Part of a small language model's weights: RMSNorm before each block, 213M tokens.
Each number is 200 + 40 x the weight over its row's rms, rounded and kept within 0 to 999. Layers, rows and columns count from 0. The size before them is the row's rms in percent of the matrix's.

# layer 16 MLP gate, 512x192, rms 0.16, rows 312-316, columns 0-95
097,232,227,215,226,167,228,218,159,140,176,268,119,205,177,171,254,266,94,170,215,223,153,230,185,167,177,165,229,152,266,170,208,145,181,206,218,231,243,216,264,199,255,207,255,252,216,157,184,241,188,175,264,218,193,185,145,168,169,164,242,165,233,217,160,161,212,219,142,185,238,190,159,156,184,166,201,128,283,189,166,215,294,249,180,158,247,171,237,208,214,181,294,208,250,230,175
096,227,171,173,204,246,166,161,261,131,150,186,224,200,250,194,192,223,166,159,213,258,161,263,212,203,242,210,254,201,164,208,234,159,161,160,224,188,212,230,209,234,171,156,317,189,175,226,199,144,223,220,179,160,144,188,266,177,189,265,213,205,244,204,245,142,212,196,233,158,222,119,219,234,242,195,174,215,157,178,206,230,176,211,264,171,222,181,191,209,210,243,190,205,238,213,139
099,221,141,197,227,218,138,227,244,197,202,250,196,184,318,181,204,221,161,136,231,248,126,221,115,302,142,167,197,225,209,197,241,235,118,229,219,221,174,214,191,146,230,209,229,225,180,183,132,163,216,276,121,201,167,96,218,219,184,141,188,181,181,173,279,191,238,154,247,246,196,196,256,255,194,222,185,182,229,233,133,221,279,267,158,173,156,234,136,177,163,210,167,174,198,245,194
088,220,248,231,214,231,223,208,148,274,211,222,264,186,201,244,134,228,209,178,143,202,181,195,173,202,166,195,164,196,205,171,204,170,137,184,261,175,173,251,157,173,202,170,197,140,147,239,182,197,160,184,243,234,237,153,193,239,148,201,259,198,163,191,201,217,147,173,213,243,164,124,281,159,177,279,301,174,152,196,163,242,200,120,163,136,243,165,160,214,253,187,232,272,208,267,150
098,179,175,173,179,239,219,180,169,252,165,225,225,193,222,127,210,236,212,154,264,124,249,235,224,196,256,195,227,241,125,221,154,168,203,226,231,251,210,122,125,166,176,228,164,136,240,262,154,158,235,184,205,252,105,165,170,193,244,136,250,193,230,211,197,201,218,177,184,245,209,208,229,124,158,262,199,229,136,246,243,270,200,215,237,187,245,270,175,173,184,241,265,175,195,172,189
# layer 16 MLP up, 512x192, rms 0.155, rows 312-316, columns 0-95
100,246,161,142,116,133,229,228,226,189,204,227,189,195,198,253,165,196,255,157,193,222,272,252,193,209,199,207,209,249,192,230,101,172,210,139,166,219,212,172,150,184,196,228,143,162,189,175,196,146,260,104,163,161,164,211,241,238,159,199,214,257,129,214,144,187,191,196,155,234,166,156,201,193,320,186,152,253,141,183,197,244,210,248,184,181,187,150,246,189,211,178,198,258,206,121,216
109,202,205,134,206,149,157,245,224,157,118,213,270,225,266,193,145,275,196,162,212,147,193,291,205,190,149,162,202,200,202,212,223,197,210,234,175,205,196,208,219,282,234,208,301,128,228,227,182,230,159,154,155,223,250,240,213,239,221,150,274,206,248,195,202,228,161,223,238,226,213,214,150,138,232,198,252,214,203,145,120,167,171,199,209,214,161,204,240,167,239,164,195,172,164,160,168
106,201,231,214,209,268,209,223,198,179,190,183,151,185,183,172,223,163,215,217,210,229,190,159,157,177,213,217,183,277,168,235,151,155,137,224,158,272,217,199,132,145,121,151,117,190,198,202,199,260,185,189,272,256,151,215,139,173,271,137,137,128,186,180,236,209,205,145,189,221,209,176,188,178,203,162,250,143,219,137,161,172,135,245,256,190,234,250,276,220,218,210,258,199,253,168,202
091,246,208,137,298,147,217,266,200,248,200,205,186,181,263,147,150,222,209,220,215,214,246,248,240,176,248,245,184,158,216,162,230,250,118,270,150,165,196,224,229,211,237,185,198,224,236,205,220,222,129,253,183,158,264,195,258,205,178,107,136,186,184,222,233,185,222,150,221,206,234,129,255,168,133,186,245,130,174,229,216,233,183,193,231,224,223,161,184,167,160,221,190,218,185,164,122
096,229,178,210,208,242,211,297,120,156,158,190,158,252,211,190,200,202,175,180,143,221,216,213,229,197,182,211,213,169,187,144,171,206,148,192,199,278,161,252,164,199,151,229,172,228,226,208,164,215,184,230,243,183,220,204,186,163,156,236,173,225,195,247,250,155,124,289,229,161,188,191,189,263,193,216,146,195,195,211,244,141,256,235,231,229,179,170,129,107,165,210,198,266,192,159,219
# layer 16 MLP down (transposed), 512x192, rms 0.156, rows 312-316, columns 0-95
101,182,196,252,138,170,208,240,249,156,214,178,161,215,218,184,226,173,228,151,208,196,171,203,140,233,197,170,206,250,166,205,213,200,234,115,164,160,200,168,292,123,208,203,124,244,205,164,200,247,144,201,199,169,256,260,210,148,147,211,64,238,218,193,215,161,200,152,198,234,224,243,218,184,154,137,203,254,217,262,207,196,195,172,185,228,215,194,169,145,175,189,206,241,198,286,152
104,153,282,239,152,186,201,143,173,203,149,204,167,283,188,216,240,122,214,199,182,187,202,187,221,208,182,241,115,192,202,156,312,215,153,184,157,157,186,213,149,164,237,250,172,256,210,188,218,250,221,297,161,159,255,223,194,182,233,219,216,149,196,193,188,194,159,237,193,185,238,202,172,229,204,211,206,261,246,134,175,163,236,188,208,293,154,197,191,193,163,118,222,248,203,100,161
108,242,214,160,178,157,183,220,188,274,259,180,203,118,252,166,166,190,200,164,217,243,192,158,185,192,93,257,173,234,188,215,216,214,152,187,166,236,265,211,186,238,219,196,201,161,143,170,187,238,235,221,127,239,239,151,231,159,190,212,224,153,243,131,255,219,219,194,223,245,232,264,207,175,219,141,199,181,176,186,243,259,210,227,142,190,125,237,164,321,136,217,222,216,173,241,165
097,207,192,202,260,246,244,201,199,179,152,193,237,164,198,217,208,193,199,218,205,210,235,248,214,216,274,274,161,118,137,269,178,168,233,169,191,268,193,235,181,136,205,191,233,129,172,202,208,185,119,188,230,244,237,114,114,127,235,211,157,148,119,191,213,182,164,214,136,173,184,233,185,127,224,143,188,176,184,186,170,179,240,258,206,153,183,225,236,222,204,211,200,111,178,172,177
099,221,211,210,186,186,280,190,174,295,235,138,224,189,251,260,182,218,193,229,165,224,212,177,217,283,189,166,257,259,230,198,228,191,227,159,210,194,194,186,223,161,200,187,251,245,227,127,203,159,247,233,266,186,257,213,192,146,181,252,231,190,163,166,251,198,173,151,234,206,214,201,152,163,138,227,182,157,171,211,217,197,204,226,189,223,190,189,167,164,184,152,239,192,157,141,264